{
  "hidden_size": 128,
  "norm_eps": 1e-05,
  "rope_fraction": 1.0,
  "qk_norm": false,
  "attn_scale": 0.177,
  "init_std_up": 0.0479,
  "optimizer": "adamw",
  "learning_rate": 0.00373,
  "beta1": 0.9,
  "beta2": 0.95,
  "decay_shape": "sqrt",
  "batch_tokens": 32768
}
Each number is 128 + 24 x the weight over its row's rms, rounded and kept within 0 to 255. Layers, rows and columns count from 0. The size above them is the row's rms in percent of the matrix's.

# layer 3 MLP gate, 512x128, rms 0.0789, rows 135-188, columns 0-127
size [ 93  80 104  96 104  75 105  81  99 104 101 118  91  96 109 105  98 104 103 104 101 111  95  96  90  95  95 100 105  92 100 109 101 103 110  97  99 104  93  86 100 106 104  95 100 105  96 109  98 110 100  99 102 103]
[[113 141 149 137 104 121  89 156 152 135 105  95 100 136 144 124 130  79  77 101 116  83 131 105 112 132 125 134 110 146 130 160 178 143 138 137 112 122  94 132 116 151 117 140 139 139 114 166 111 116 151 133 171 137 104 106 140 116 164 159 156 136 132  92 126 136 110 127 165 152 151 133 180 107 131 131 121 161 103 100  97 103 144 182 131  80 131  91 102 120 121 138 128 123  70 148  65 138 108 113 135 104 124  94 149  85  88 118 141 156 133 159 135 135 148 159 140 128 168  96 124 128 151 108 114 156 134 121]
 [127 158  99 162 143 165 116 104 129 154 116 108 138 123  93 109 117  97 132 113 140 129 112 127 187 165 140 130 119 142 131 136 164 148 158 109 149 160 143  94  98 145 139 150 103  83 118 118 125 144 127 122 160 132 115 150 141 136  93 154 147 156 145 115 165 175 153  88 104 113 116 102 122  90 104 171 152 126 119 115 119 156 120 116  66 111 102 121 158 101 136  97 136 126 108  97  73 125 137 149  98 122 116 142 136 108 131 159 107 138 140  96 151  85 177 124 146 132 175 146 143 137 100 124 126 143  74 117]
 [ 98 135 111 161 156 128 124 138 135  99  58 163  83 136 172 100 131 119  88 133 139 136 103 121 110 134 155 117  93 149 154 129 124 115 140 135 132 171 154 161 105 164 124 115 153 135 127 127  71 126 123 105 148  77 154 116 126 128 112 127  95 102 114 118 107 135 136 154 113 132  90  89 177 122 119 114 156 172 107 103 121 128 142 144 142 130 179 152 126 118 149 133 188 105 130 130 127 127 135 162 129 176 123 107 153 127 112 138 178 145  88  91 126 139 130  92  97 110 119 121 117  89 116 134 136 109 129 151]
 [126 141 115 122 132 156 106  97 134 124 107 109 104 103 107 113 125 122  98 138 116 103 111 136 152 148  72 138 123 144 160 123  93 101 111 123 156 184 115 134 118 119 124 148 192 150 149 128 153 104 118 103 123 117  99 143 153  85 141 100 134 148 200 156 142 112 186 127 143 100 140 113 116 163 142 160 129 153 105  88 132 118 169 125 144 161 118 125 123  84 118 168 122 121 112 135 134 134 122 147 121 101 151 130  78 120 131 104 158 152  76 149 180 135 168 121 107 123 150 105 106 137 113 146 119 163 134 118]
 [ 54 101 117  90 148 111 138 162 122 112  74 169 128 145 162 126 102 123  99 181 137 123 112 144 142 143 158 140  95 141 169 149 133 150 100 153 151 171 154 143 123 162 139 115  85 106 117 125 128 122 117 152 140  99 140 133 127 126 129 156 128 103  73 114  90 116 142 136 156 172 147 107 109 137  91 151 160 142 118 127 122 151 142  94  84 162 116 142 130 140 138 158 132  99  93 144 137 126 133 132 125 114 106 147 137 144 110 109 135 173 119 159 144 123  92  97 122 120  81 100 137 127  95 116 153 118 105  97]
 [131 153 135 135 136 137 152 110 126 161 112 134 143 102  80 161 135 138 130 116 139 161 100 141 171 133 113 128 182 120 122 111 114 133 141 118 159 123 109 136 177 158 136 127 158 159 148 106 107 173 137  82 130 111 115  95 137 207 115 141 133 141 152 109 136 121  86  90  74  87 135 113 129 112 155  68 139  96 125 142 124 145  96  93 114 152 105 112 139 125 148 150 142  85 121 105 101 143 170 157 138 114 110  95 132 125 138 149 152 147 144 113 100 117 109 119 141 121 141 155 125 151  83 104 138  95 153 127]
 [113 127 117 107 153 128 141 120  98 141 152 116 143 118 135 114 127 128 115 146 122 143 101 134 145  93 122 151 113 145 164 151 155 106  98 134 133 178 145 133  72 147  81 106 144  96 124 132 135 173 133 110 157 129 152 113 121 136 123 174 156 153 119 111 126  86 149 126 122 169 150 133 171 114  64 142 132 141 120 135  94 157 125 139 108 169 138 134  89  89  99  95 127 138 100 126 144 136 143 134  82 123 142 164 143 129 134 115  80 155 108 134 128 126 123 127 111 133 153 129 140 124  94 168 129  71  56  88]
 [122 112  96 132 100 118 170 110 114 148  84 113 125 137 171 133 114 108 120 114  92 114 132 100 168 113  97 147 155 125 118 134 174 160 122 131 163 101 150 118 128 107 122 117 177 106 153 141  96  94 113 100 137 181 131 101 167  99 126 132 110 140  93 142 143 102 154 162 128 123 146  80 134 145 132 127 110 127 117 116 156 165 131 138 138 157 177  90 152 117  93 134 128 138 101 156 134 139 136 147 137 164 160 122 167 137 136 116  96 165 151  79 151 131 132 122 111 137 114 156 161  96 182 142 108 104 110  97]
 [110 134 123 127 127 103  72  92 128 147 106 148 114  97 124 162 137 137 124 142 111 127 138 114 156 130 154 113  89 154  78 134 136 158 155 127 161 110 120 132 155 138 130 184 141 168 133 152 125 141 135 112 185 118 133  96  95 105 129 153 150  80 151 122 127 108 156 119 125 131 115 108  98 105 115 138  98 134 110 121 134 105 142 169 111 106 114  92  90 158 122 161 167 108 106 177 136  60 122 145 102 146 115 134 155  78 151 132 140 157 118 148 124 151 106 112 153 153 137 100 138 145 118  89 125  96 151 160]
 [123 152 125 105 153 143 141 113 117 127 108 152 114 156 101 108  96  73  96 143  95 138 146 132 165 130 129 124 118 102 170 136 143 124 101 115 135 153 159 170 138 155 113 130 147 130  83 120 120 107 146 118 163 148 131 155 117 155 151 126 114 128 167 138 118 109 165 181 116 139 115  90 162 110 120 122 163 140  86  58 135 182 149 133 132 182 106 132 145 106 122 137 119 161 130 113 139 119 116 127 128 185 134 159 102 103 105 106 121 139 110 134 137 161 151 113 124 120  93 127  99 119 100 180 142 140  99  92]
 [116 117 134 109 120 139 127 132 165  77 129 132 127 101 176 104  96 137  97 156 143 138 152  75 125 120 143  79 122 165 125 117 150 125  90 115 154 163 123 112  97 129 148  78 146 102 120 115 111 102 158 133 119 105 109 129 163 123 139 150 148 155 163 135 144 138 140 124 127 121 128 117 141 133 114 136 148 195 125 158  24 100 119 155 138 100 135 141 117 141 107 125 110 163  74 140 127 139  97 155 153 115 135 131 154 117 113 103 122 127  97 113 147 175 144 127 135 112 121 136 144 131 114 154  93 108 144 105]
 [ 93 114 130 131 172 162  70 106 135 140 102 179 136 135 119 128 125 147  88 146 123 146 131 126 113 139 158  81 120 122 112 145 138 154 123 154 125 124 142  89 114 169 109 126 136 154  95 117 116 119 184 136 164 131 131 164 107 128 162 119 110 108 108 140 137 129 149 116 143 167 160 113 140 105 102  90 103 170  89  76 132 124 171 100 146 131 160 144  46 130 137 136 156 148 114 130 146  86 102 143 148 147 131 134 138 129 102  87 139 135 105 127 117 139 138 116 142 137 142 121 143 109 133 121 155  90  98 164]
 [152 124 174 166 156 135 108 132 119 113 154 164 157 128 137 138 112 142 145 108 148 126 116 145 157 153 177  92 149 143  95 106 155 163  88 147 109 112  96 120  89 121  91 112 152 121  74 149 140 136 140 132 142 116 120 130 171 125 139 174 114 148 119 105 115 114  95 116 127 155 145 140 141 140  93 134  93 121  79 124  97  75 154 127 137 107 100 174  85 134 107 153 135 129  93 110 135 131 148 139 115 142 129 147 103 124 122 100 142 145 119 160 131 145 100 117  92  90  83 120 173  99 131 174 151 115 150 117]
 [107 146 138 136 188 137 117 134 123 162  81 175 109 112 105 109 143 172 117 109 124 186 132 114  97 115 110 105 117 163 127 142 120 154 139 133 112 120  95 149 121 151 134 161 141 142 120  98  89 116  98 127 146 134 125 138  97 134 154  89 109 148 114 142 124 152 166 159  94 136 121  94 118 135 134 149 128 140  77 106 130 150 146 107 104 130 131 139  48 116 121 175 171 144 101 137 112 143 156 145 116 147 133 156 152 116  95 107 122 149 107 147 116 102 137 123 101 130 112 110 129 118 129 206 139 118  96 126]
 [126  95 117 122 162  94 132 177 161  79 104 119 108 105 158 157 129  94 124 139 137 114 115 127 122 143 144 117  95 146 123 129 130 121 120 199 162 149  92 134 133 145 109 127 140 115  82 112  85 128 154 135 115 125  89 105 175 122 129 108 129 135 103 136 128 168 159  89 140 129 131 116 129 124  52  97 136 148 150 163 110 141 173 136 100 149 152 130 135 124 133 135 126 167 124 141  75 122 151 147 118 138 157 186 149 124 179 109 132 122 128 137  97 135 132  76 143 137 114 121 112 104 138 146 133 124 152 120]
 [109 103 139 109 142 146 104 174  90 115 104 119 121 114 113 145 118 139  81 148 129 125 123  81 158 143 100 109 106 105 188 168 143  98 107 115 170 133 136 137 131 180 142 113 120 189 127 155  88  61 164 155 147 121 142 112 114 167 134 108 146 130 142 136 150 126 116 148 139 121  95 100 151 158 110 138 162 125 149 126 141 112 132 156 138  70 117 163 111 165 122 108 144 123 108 138 128 132  83 125 173 119 143 123 138 132 104 109 141 164  96 138 145 146 100 109 111  93 136 151 121 142 102 137 114 124 132 100]
 [138  89 167 103 143 113 121 151 120 103 124 122  96  98 185 134  73  92 159 146 137 124 101 116  98 114 155 102 112 134 136 117 117 105 152 134 169 140 109 131 142 137 102 116 116 140 119 129 120 124 116 140 114  91 119 101 170 147 119 122 145 129 147 137 130 147 112 150 161 137 120 121 128 138 117  79 110 153 144 101 129 130 188  99 116 144 122 133 132 144 111 177 136 134 106 141 128 103 154 137 178 138 174 133 176  96 165  89 123 135 142 125 105  89  85 110 139 147 124  95 113 124 137 167 140 133 157  51]
 [143 132 123 111 176 141 128 138 168 139 102  98  75 119 131  83 111 118  87 156 163 112 129  97 140 157 137  96 137 117 143 132 143 115 133 157 140 124  94 139 137 150  96 156 131 168 153 132  64 115 115 158 157 123 102 101 176 127 106 124 165 124 111  76 144 116 106 115 166 141  94 117 143 143 158  97 144 142 102 136 141  90 123 109 102 128 129 136  94 154 167 119 156 151 114 137 104 109 116 125 119 127 134 132 104 138 118 135 113 193  81 113 135 163 148  88 126  79 128 157 160 123 120 152 113 127 126 125]
 [115 122 150 125 114 114 105  75 131 107  78 134 152  97 126  97  98 134 125 147 120 139 133  95 120 153 122 101  94 120 114 161 130 137 160 117 125 139 127 159 149 123 143 157 168 161 106 162 116 123 114 120 174 156 169 114 128 157 169 161 135  87 121 125 127 136 163 122 124 125 113 137 130 109  95 140 137 152 116 149  98 137 143 120 122  98 109 136 134 156 124 171 126  96 104 128 111 106  83 133  90 201 155 131 182 151  95 143 142 174 122 100 119 118 110 119 120 176 175 148 131 106 146 147 105  91 144 134]
 [120 134 149 172 125 139  92 153 157 112 110 142 143 135  89 110  86  93 125 152 110 113 130 141 104 125 146 143  94 136 118 125 131 118 139 143 136 150 186 109 141 167 137 104 135 147  87 117 117 119 181 124 120 104 125 107 134 139 141 134  92 111 146 139 147 157 160 126 127 111  98  95 135 110 156 126 119 156 119  92  68 139 126 147 115 124 139  88 132 116 139 118 112 111 110 151 137  90 117 138 137 161 106 152 133 153  77  63 136 108 140  77 187 137 161 110 106 158  95 116 157 172 121 132 146 152 138 163]
 [104 123 161 132 152 107 143 137  73 144 166 156 158 118  83 178 114  94 141 148  75 146 115 128 190 153 118 116 133 109 112 137 120 131 164 137 113 140 131 105 116 118  82 130 122 127  97 110 141 128 132 138 140 122 172 121 131 111 119 199  98 102 137 145 134  94 132 165 109 155 126 129 111 106  88 138 147 149 134 155 135 165 165 116 135 166 145 116  73 136 142 123 125 140 129 161 124 124  93 149 134 146 109 152 143 118 134 137  91  88 107  84  92 146  77 113 126 141 155 132 118  99 132 157 137 133 111 127]
 [125 139 145 100 196 103  93 143 137 137 133 101 179 126 157 103 131  91 116 125  97 137 117 157 140 127 157 112 140 135 187 163 134 145 148 135 155 129 139 123 106 165 108 131 106 123 122 125 117 153 110 134 140 153 110  87 151 157 121 126 181 128 159 132 170 128  93 138  99 142 131 118 146 129 122  80 149 122 127 103 135 138 164 125 142 169 111 128  97  74 126 133  89 102 131 139 117 100 164 132 100 156 117 136 137 102 120 120 100 105  66  94 146 129 119  95 111 151 114 161 170 141 120 152 142  98 123  91]
 [116  65 132 133 128 149  68 171 147 139  99 129 126 106 157 138 105 145 119 115 101 111 126 133 122 131 123 130  90 117 106 171 113 130 151 149 119 128 123 154 112 133 124 148 141 143 132 127 130 159 125 134 105 146 152 137 180 134 138  69 136 158  68 136 161 129 172 133 120 143 141 133  96 122 124  83 113 136 119 163 127 140 130 123  96 167 144 149 119 138 101 162 135 129 130 159 126 110 132 148  56 123 124 140 132  56 126 106 100 113 108 117 117 116 120 125 113 145 121  92 151 118 133 121 203 118 163 105]
 [121 145 161 149  94 114 151 103  87 150 107 152 151 119 150 129  84 114 125 141 155 142 181 127 124 125 128 130 183 128 102 163 138 101 122 151 164 165 123  94 123 134 131 117 124  82 111 166 110 101 126 110 122 119 146 145 153 115 113 129  88 126 118 128 145 170 110 132 113  96 100 142 136 111 166  99 129 148  81 161  81 113 117 132 118  70 128 118 131  81 164 158 157 121 119 160 150  76 126 137 118 146 101 118 116  95 139 109 161 122 117 105 156 123 135 141 105 135 150 123 144 140 138 181 126 136 147  79]
 [132  88 167 120 158  99 136 133 154 105 126 149 143 116 145 117 110 126 134 162 140 111 115 125 156  89 143 113 115 109 156 124 154 108 132 135 174 145 110 153 134 123 127 130 104 122 112  93  87 155 103 121 125 101 141 137 152 126 131 126 130 129 105 133 100  85  72 121 129 160 106 108 155 180  99 105 148 167 143 139  96 150 163  98 112 151 148 139 150 132 120 146 139 116  53 115 116 136 132 156 154 118 107 128 150 117 143  79 145 172 137 144 127 100 114 116 128  81 110  73 133 141 124 159 151 136 157  62]
 [140  79 159 135 160  90 123 109 116 106 126 119 103 111 134 143 144 111 126 155 143  98 127 141 135 134 198 127 100  91 145 117 123 132 145 136 166  78 135 183 153 131 126 144 139  83  96 116 103 140 121 140 162 112 141 125 108 104 143 123  78 105  93 127 163 158  89 108 134 127 105 145 153 131  94 125 154 137 103 102 156  78 126 155 108 119 137 119 139 142 106 136 109  97 124 134 144 108 156 149 156 150 137 111 108  80 140 147 129 113 102 163  85 143 127  76 124 124 140 118 109 150 138 128 189 113 160 112]
 [122 135 131 134 108 142 139 127 189 103  99  90 133 128 137 164 108 125  98 129  81 114 152 151 129  94 137 128 134 112 151 117 134 133 185 152 137 151 112 139 132 161 154 149 102 184 164  87  78 165  94 118 136 162 175 109 131 169 126 129 170 128 131 137 114  88 159 120 108 108 130 113 115 149 148 139 148 151 117 150 123 150 145 136 143 167 151 112 150 136  91 118 155  83 104 128 111 112 133 144 128 117 119 133 139  78 116 111  85 162 102 153 100 127 120 101 127 140 165 107 108  85 127 119 147 140 136  91]
 [138 115 176 134 153 117 112 132 124 150 104 185 132 137 117  70 127 126 118 143 131 143 131  88  88 115 176  96 112 135 122 122 156 133  89 161 137 132 105 116 100 135 125 146 171 148 124 108 119 119 149 129 135 117 131 143 120 117 141  98  97  93 153 102 148  69 127 138 139 161 115 118 141 120 110 153 103 127 107 115 114 127 140 136 138 112 105  95  91 164 137 184 114 138 118 126 145 106  95 144 146 160  92  92 154 162 109 137 173 154  89 144 118 132 125 126  74 142 127 123 161  96 165  90 122  84 129 163]
 [142 121 153 126 127 120 147 121 115 116 122 148 137 129 118  83  97 100  94 151 115 123 106  97 174 144 135 155 109 137 139 160 138 120 135  95 156 204 138 140 126 110 106 157 121 127 136 138 124  85 151 113 184 154 132 116 114 124 137 145 109  96 177  98 151  96 131 144 168 132 120  80 159  74 158 171 106 129 155 147 102 151 121 111 120 110 116  89 167 128 115 117 137 113 120 123 108  93 149 116 157 122 147 133 126 118 123 153 132 162 136 118 139 162 151 137 131 115 131 140 117 111 167 108 112 151  49  99]
 [113 129 137 139 102 114 129 128 131 155 132 125 109 133 121 121  90  95 118 142 118 120 107 129 145 119 130 128 134  96 130 159 206 126 125 152  82 155 140 110 127 144 114 142 204 115  55 113  97 121 153 136 158  88 151 102 137 130 134 152  93 105 122 143 138  95  95 130 150 135 130 146 107 106  81 130 130 181 122 126 108 134 159 152 109  86 138 116 102  77 155 134 129  86 102 126 110 102 157 150 166 149 145 163 165 115 152 154 152 160 119 126 132 156  99  96 107 138 119 131 129 142 115 125 122 160 125 123]
 [141  36 185 115 132  77 147 177 141 100  83 125 105 123 150 161 131 138 129 145 154 103 144  85 133  91 116 108 120 114 135 139 124 138 112 109 152 152 103 163 115 157 130 119 123 148 121 104 130 116 137 124 133 140 122 108  99 142 144 106 150 167  97 126 181 145 125 137 136 124 124 104 142 162 112  97 142 169 105 111 127  83 122 111 138 159 109  83 102 127 121 164 130 144 118 151 115 115  89 149 133 117 126 145 158 133 151 114  80 108 133 107 146 106 124  94 154 123 136  88 149 131 159 125 140 107 168 116]
 [147  84 132 125 105 151  64 153 113 144 133 129 108 131 138  94  87 132 132 132 131 107 119 149 121 110 151 137 117  94 155 138 144 153 111 106 102 141 135 106  89 131 132 135  94 152 142 115  91 151 193 145 125 111 154  96 130 140 137 118 111 130  84  95 104 114 177 130 126 169 172  98 106 150 121 112 139 139 119 169 107 127 145 125  98 111 147 122 125 116 116 135 106 134 131 138  72 143 118 144 138 130 125 136 131 139 163 115  97 117 118 148 111 138 168 111 133  96 143 135 204 154 168 168 100 181 144 149]
 [111 130 130 129 205 146 119 163 134 139 130 122 124 102 143 106  38 105 134 140 114 139  88 122 140 135 105 110  61 143 173 155 121 117 146 142 118 172 102 114 106 155 132  93 144 151 114 111 104 123 146 165 129 137 153 145 123 156 129 123 137 131 179 120 117 119 148 131 150 124 106 127 128 117 144 136 140 140 136  88  91 115 169 138  92 122 130 123 175 103 142 119 114 116 108 120  98  98  90 150 109 138  93 140 114 133 105 104  90 129 150 147 104 143 138 141  98 132  72 151 125  93  99 146 131 118 155 142]
 [122 139 130  89 121 153  76 138 119 119 157 150 176 158 111 100  75 142 120 138 133 118 116 116 142 127 101  83 136 148 114 150 167  90 127 118  94 115 131 119 121 113 120  91 110 113 119 157 130 104 160 151 144  91  88  80 111 116 160 148 153 128 123 131 151 156 105 116 147 129 144 168 134  55 100 177 128 146 154 105  85 170 134 164 101 105 122 135 132 130 149 135 111  81 125 132 143 149 136 144 151 165 108 131 134 124 147 129 120 134 102 121 151 153 126 122  83 125 149 140 106 123 135 153 124 149  79  92]
 [125 109 172 125 154 119 110 154 129 103  87 129 127 138 170 145 109 106 118 140 135 108 103  94 137  99 137  95 102 131 121 165 113 143 115 143 116 122 119 134 120 116 124 125 129 117  85 178 114 124 163 122 148  92  71 115 111  89 141 149 129 101  79 138 157 143 158 143 180 174 103 122 136  89 139 152 102 164 134 110  86 113 119 142 164 133 122  98 152 126 129 129 108  77  86 123  85 126 153 149  98 152 129 129 134 137 137 132 156 125 121 128 170 152 119 135 107 172 104 131 123 132 154 130 156 101 159  69]
 [157 126 134 135 146 177 114 160 124 142 117 176 123 115 117 143  81 104 121 126 124 145 147 123 155  90 168 138 111 130 107 147 166 131 106 109 148 137 161 162 149 143 115 116 125 157 125 108 123 112 164 103 103 128 143 123  93 136 127 143 171  89 135 162 145  96 127 145 132 179 120  89 128 147 112 118  98 142  83 138 125 144 124 151 119 117 119 118 129 139 102 117 144  96 112 134 108  55 101 161 136 128  99 149 129  73 149 132 138  83 111 141 106 152 101 121 117 152 110  81 102 136 139 153 178 175 160 125]
 [110 128 158 106 122  93 105 121 149 163 102 139 147 147 149 123 125 105  99 138  94 153 127 136 137  93 118 150 128 146 166 159 109 120 110 178 100 144  96 165  80 182  91 121 107  80 155 123 117 145 102 113 174  93  81 128 142 140 155 117 132 180 105  81 132 141 125 107 118 149 147 106 149  98 142 140 147 119 127 127 119 159 140 104 130 137  88  81 100 164 147 121 118 138 108 116 164  96 177 122 123 149 164 145 138  87 127 127 123 150 111 104 148 161 112 152 100 106 121 133 127 156 118 120 150 128 113 131]
 [ 98 128 153 110 100  86 121 132 127 109 163 105 142 108 114 139 127  90 129 114 125 114 135 117 139 129 135 121 158 136 130 159 151 125 129 129 138 143 152 155 135  89 156  91 103 139 131 176 145 147 136 108 163 167 130 128 141 104 126 154  96 173 127  98 143 117 167 134 118 136 152 136 140 131 138 111  95 155  90  97  70 129 144 106 113 142 173  77 105 131 117 105 120  98 101 128 160 129 162 149 134 135 113 176  86 108 170 151 121 114  61  89 107 101 139 105 145 135 145 103 125 154 144 184 137 162 115 121]
 [125  95 136 108 137 124  87 139 125  89 146 135 119 121 127 176  95  97 139 166 119 121 142 147  87 157  86  88 134 125 125 141 118 145 108 107  97 141 123 112 118 140 108 122 108 142 138 121 122 130 102  98 134 168  96  95  94 127 137 149  70 159 128 117 138 145 144 103 145 141 158 137 148 160 136 129 125 129 117 146 137 110 143 134  98 118 138 137  93 133 133 208 158 136  91 162 164 137 168 138 152  99 124 127 103 132 138 110 109 129 106 173 180 107 162  62 139  84 141 145 140 163 140 124  99 134 103 127]
 [116 138 178  98 137 138 107 123 139 130  78 143 111 156 159 119 145  83  61 139 119 122 116 145 123  69 104 100 159 144 146 121 155 125  97 153  87 126 142 164 108 142 149 184 131 151 115 153  95 138 116 108 130 149 109 129 141 145 116 122 125 118 118 117 113  89  94 105 120 162  88  90 126 127 120 157 111 137 133 158  97 103 154 155 150 161 154 102 105 157 175 105  98 121 110 114 118  91 159 144 122 129 150 124 155 122 132 129 157 162 109 123 163 121 127 142 141 156 115 134 171 138 103 119 113 111 179 124]
 [ 95 105 179 107 158  88 116 173 160  83 148 158 151 118 127 130  96 155 135 136 125 120 149  76 122 141 166 103 147  90 127 147 162 164 145  92 107 122 121 130 132 123  96 150 133 114 117 137 116 130 124 148 106  93 141 166  94  76 148 124 142 130  80  87  96  94 128 136 150 147 124 117 146 107 109 108 155 131 122 141 124  94 175 145 159 148 128 132 104 163 135 133 122 126 124 114 139 106 150 134 151 135 118 121 126 115 160 117 129 105  72 111 112 137 141  83 112 163 141 152 158  86 149 125 142 131 152  82]
 [113 118 130 169 164 144  70 106 127 121  97 141 165 128 155  85 129 134 111 139 112 126  78 108 132 140 157 119 118  95  95 148 147 180 126 152 132 125 172 128 123 132 128 149 138 120  76 141  51 174 164 143 119 110 169 143  97 146 144 102  90 117  91 114 160 139 127 138 117 101 139 120 110 135  74 123 114 136 123 119 149 123 151 129  94 133 137 116  89 130 136 146 131 136  96 161  85 139 110 151 107 117 137 105 123  83 145 121 163 169 108 111 132 154 130 111 127 136 159 108 162 123 145 121 151 140 133 146]
 [152 115 158 131 145 115 144 131 128 146  82 147 125 103 126  69 105 139 108 148  82 185 139 143 100 147 104 118 118 105 110 139 166 184 119  97 110 147 153 121 124 158  87 150 178 141 107 120 119 107 119 163 122 130 125 115 136 128 131 131 129 129 103 146 175 112 145 149 137 136 111  91  98 154 165 136 130 154 103  73  96 108 174 135 106 173 112 157  63 138 115 155 123 126  88 143 132 115 132 125 131 170 110 131  96 127 100 107 145 108 112 145 147 139 146 104  97 123 105 121 141 114 137 140 134 164 100 122]
 [132 119 126 161 140 124  87 149 120 143 122 142 120 105 166 136 115  81 107 135  89 121 110 134 132 139 111 153 147 120 169 157 166 128 134 122 147 135 133 100 101 158  91  84 105 127  92 128 101 142 134 159 138 109 120 164 175 129 178 132 136  87 140 124 130  94 130 129 139 114 149 129 169 153 102 113 110 154 152  90  94 147 142 131 105 129 121 109 125 122 162 144 168 111 115 103 121 141 122 185 135  73 124 114 129 132 138 109 115 175 100 117 175 157 173 105 112 115 157 112 139  67 126 104 123 145 100 103]
 [100 139 106 126 121 145 125 147  90 135  84 154 120 104 104 123 143  83 134 157 169 119 107  90 161 137 119 144 129 164 107 149 149 126  79 147 169 157  91 119 136 125  94 166 104 120 134 158 144  78 138 150 149 162 109 130 108 106 138 114 161 131 172 127 111 120 141 125 142  94 107 106 149 128 137 140  81 156  84 133 106 112 124 133 122 128 116  61 115 141  98 124  78 141  94 149 125 142 112 120 137 145 115 159 160 140 135 122 147 140 131 161 161 151 119 154  88 138 110 117 118 141 152 186 107 127  94 128]
 [121 145 149 147 136 149 112 139  75 145 136 158 109 134 110 124  91 125  77 156 116 131 114 139 181 137 128 143 163 150 144 136 157 159  85 142 145 132 128 123 142 150 114 113 175  98 130 146  78 109 140 173 127 166 114 133 170 149 116 128 106 137 136 104 168  97 172 122 140 124 119 116 129  75 174 129 139 176  82 112 127 118 147 146 106 123 130  50 149 108 151 140 141 122 114 127  70 112 111 106 109 148 128 105 106 135  91 115 132 141 142 151 141 138 108 147 103  93 120 146 139 133 112 134 152 143 103 125]
 [136 169 122 153 170 114  84 139 112 146  91 148 150 113 132 152 110 150  88 151 133 141 128 170 126 126 103 130 108 142 105 118 139 125 117 150 116 123  98 125  99 145 121 123 180 112 121 169 102 158 111 139 179 104 152 135  98 132 148  99 129 107 143 159 114 148 126 100 145 117 129 112 122 121 135 128 152 119 101 140 118 117 116 107 117  98  56 104  80 141 120 156 131 158  94 135 146 124 115 154 159 165 159 152 159 141 154 105 139 115 113 153 147 105 129 126  94  92  97 106 111 144  62 166 142 117 113 178]
 [145 126 120 136 170 119 117 134 137 144 130 115 130 128 141 135 117 118 127 124 124 131 125 156 146 116 118 163 159 113 115 111 129 122 135  86 148 164 133 195 127 124 122 117 135 105 116  92 125 117 125 135 155 125 133  77 108  86 126 134 117 145 129 154 171 164  79  99 154 127 122  81 146 144  96 121 180 171 122 139  89 140 151 162 112 166  98 131 112 109  94 164 152 130 105 132 129  95  89 176 132 156 118 120 141 127 125 111 111 113 124 151 110 144  90 108 127 107 145  59 100 168 187 145 127 155 120  98]
 [101  89 154 138 117 138 125 118 137 104 146 174 163 120 170 180 135 133 114 164  90 125  97 139 107  94 129 110 100 142 119 120 121 133 129 115 145 112  78 120 130 117 100 136 125 138  67 156 148 120 150 114 111  93  98  95 173 150 176 121 117 130 119  65 124 143 155 103 179 136  98 124 150 129 151  86  92 152 149 156 124 109 164 105 107 113  96 139 112 118  88 165 124 143 106 138 126 150 114 149 121 122 144 149 150 156 107 133 108 152 104 137 124 148 133 102 128 109  92 144 124 148 148 151 178 121 144 113]
 [ 92 117 140 105 135 128 124 125 164 132 133 101 157 175 137 131 117 105  97 167  71  94  99 109 148 104 127 163  98  98 115 131 145 141 119 148 116 168 124 102 134  85 141 131 138 126  77 145 122 187 185 132 120 119 137 132 135  83 134 138 105 164 143 103 178 128 131 152 164 116 188 108 158 131 112 153 113 146 120 137  90 140 137 160 113  72 103 110 106  89 113 139 130 166 108 127 130 162 101 131 153 112 129 105 131 130 117 130 136 146 134 159 114 113 141  91 104 124 149 124 146 155 156 133 125 156 117 120]
 [145 133 158 126 150 120 116 126 115 138  83 166 103 165 138 147  93 133 132 168 136  77 148  64 122  85 130 120 100 127 140 158 167 155 111 164 128 187 113 149 110 118 113 132 123 130  81 117 125 139 123 133 126 132  94 126 109 139 159 122 114 159 108 115 113 105 119 138 150 116 108 103 138 110 109 151 148 173  97 121 134  86 147 112 118 116 117 152 118 160  89 146 126 135  73 128 138 147 143 162 149 115 141 130 168 113 112 150 101 130  78 124 161 129 155 131 112  97 102 130 151 143 146 167 125 162  82  86]
 [ 99  82 153 110 129  77 114 112 124 112 130 165 119 115 151 133 150 139 142 131  91 116 152 135 134 106 137 102 107  87 142 153 157 145 171 129 149 135 108 157 121 126 120 142 142 107 108 118 127  98 108 133 117  90 151 103 114  90 132 115 100 149  65 202 152 157 149 140 119 122 105 146 133 132  94 166 109 115  89 135 138 116 142 108 102 129 136 150 136 171 149 157 101 135 137 111 151 112 127 113 148 155 117 152 110  98 151 155 141 111 134 201  98 109 168 118 114 114 137 108 146 134 170 125 152 159  89 128]
 [135 123 135 130 164 155 133 110 142 102 150 124 114 137 118 107 125 131 133 150 112 104 129 121 151 155 103 127  87 132 105 140 142 177 112  98 159 159 124 151 158 116 110 136 152 120 106 119 153 132 158 146 105 132 122 118 144 137 109 181 111 135 142 148 138  93 135 118 175 178 149 111 145  62 133 151 160 146 113 124 101 145 120 160 122 108 118 126 109  98 136 119  93 117  89 159  77 101  94 193 164  97 153 140 124 126 125 121 106  93 131  92  93 151 132  96 110 144 138  92 129 169 123 181 150 119  96 123]
 [ 84 137 157 135 130 121 120 104 139 101 144 113 143 103 133 135  83  66 126 127  67  98 122 110 127 132 132  97 132 125  77 140 160 141 119 144 135 120 115 113 175 102  90  97 116 134  98 152 120 173 158 111 152 130 156 127 134 135 119 163 129 171 109 135 104 122 141 104 135 121 204 127 176 116 125 131 103 130 121 137 130 116 139 123 111 129 160 130 127 132 125 153 125 114  84 153 126 135 105 148 136 138 178 177 171 127 101 121 110 138  98 129 138 137 105  94 102 111 159  90 139 132 117 163 175 154 113 150]]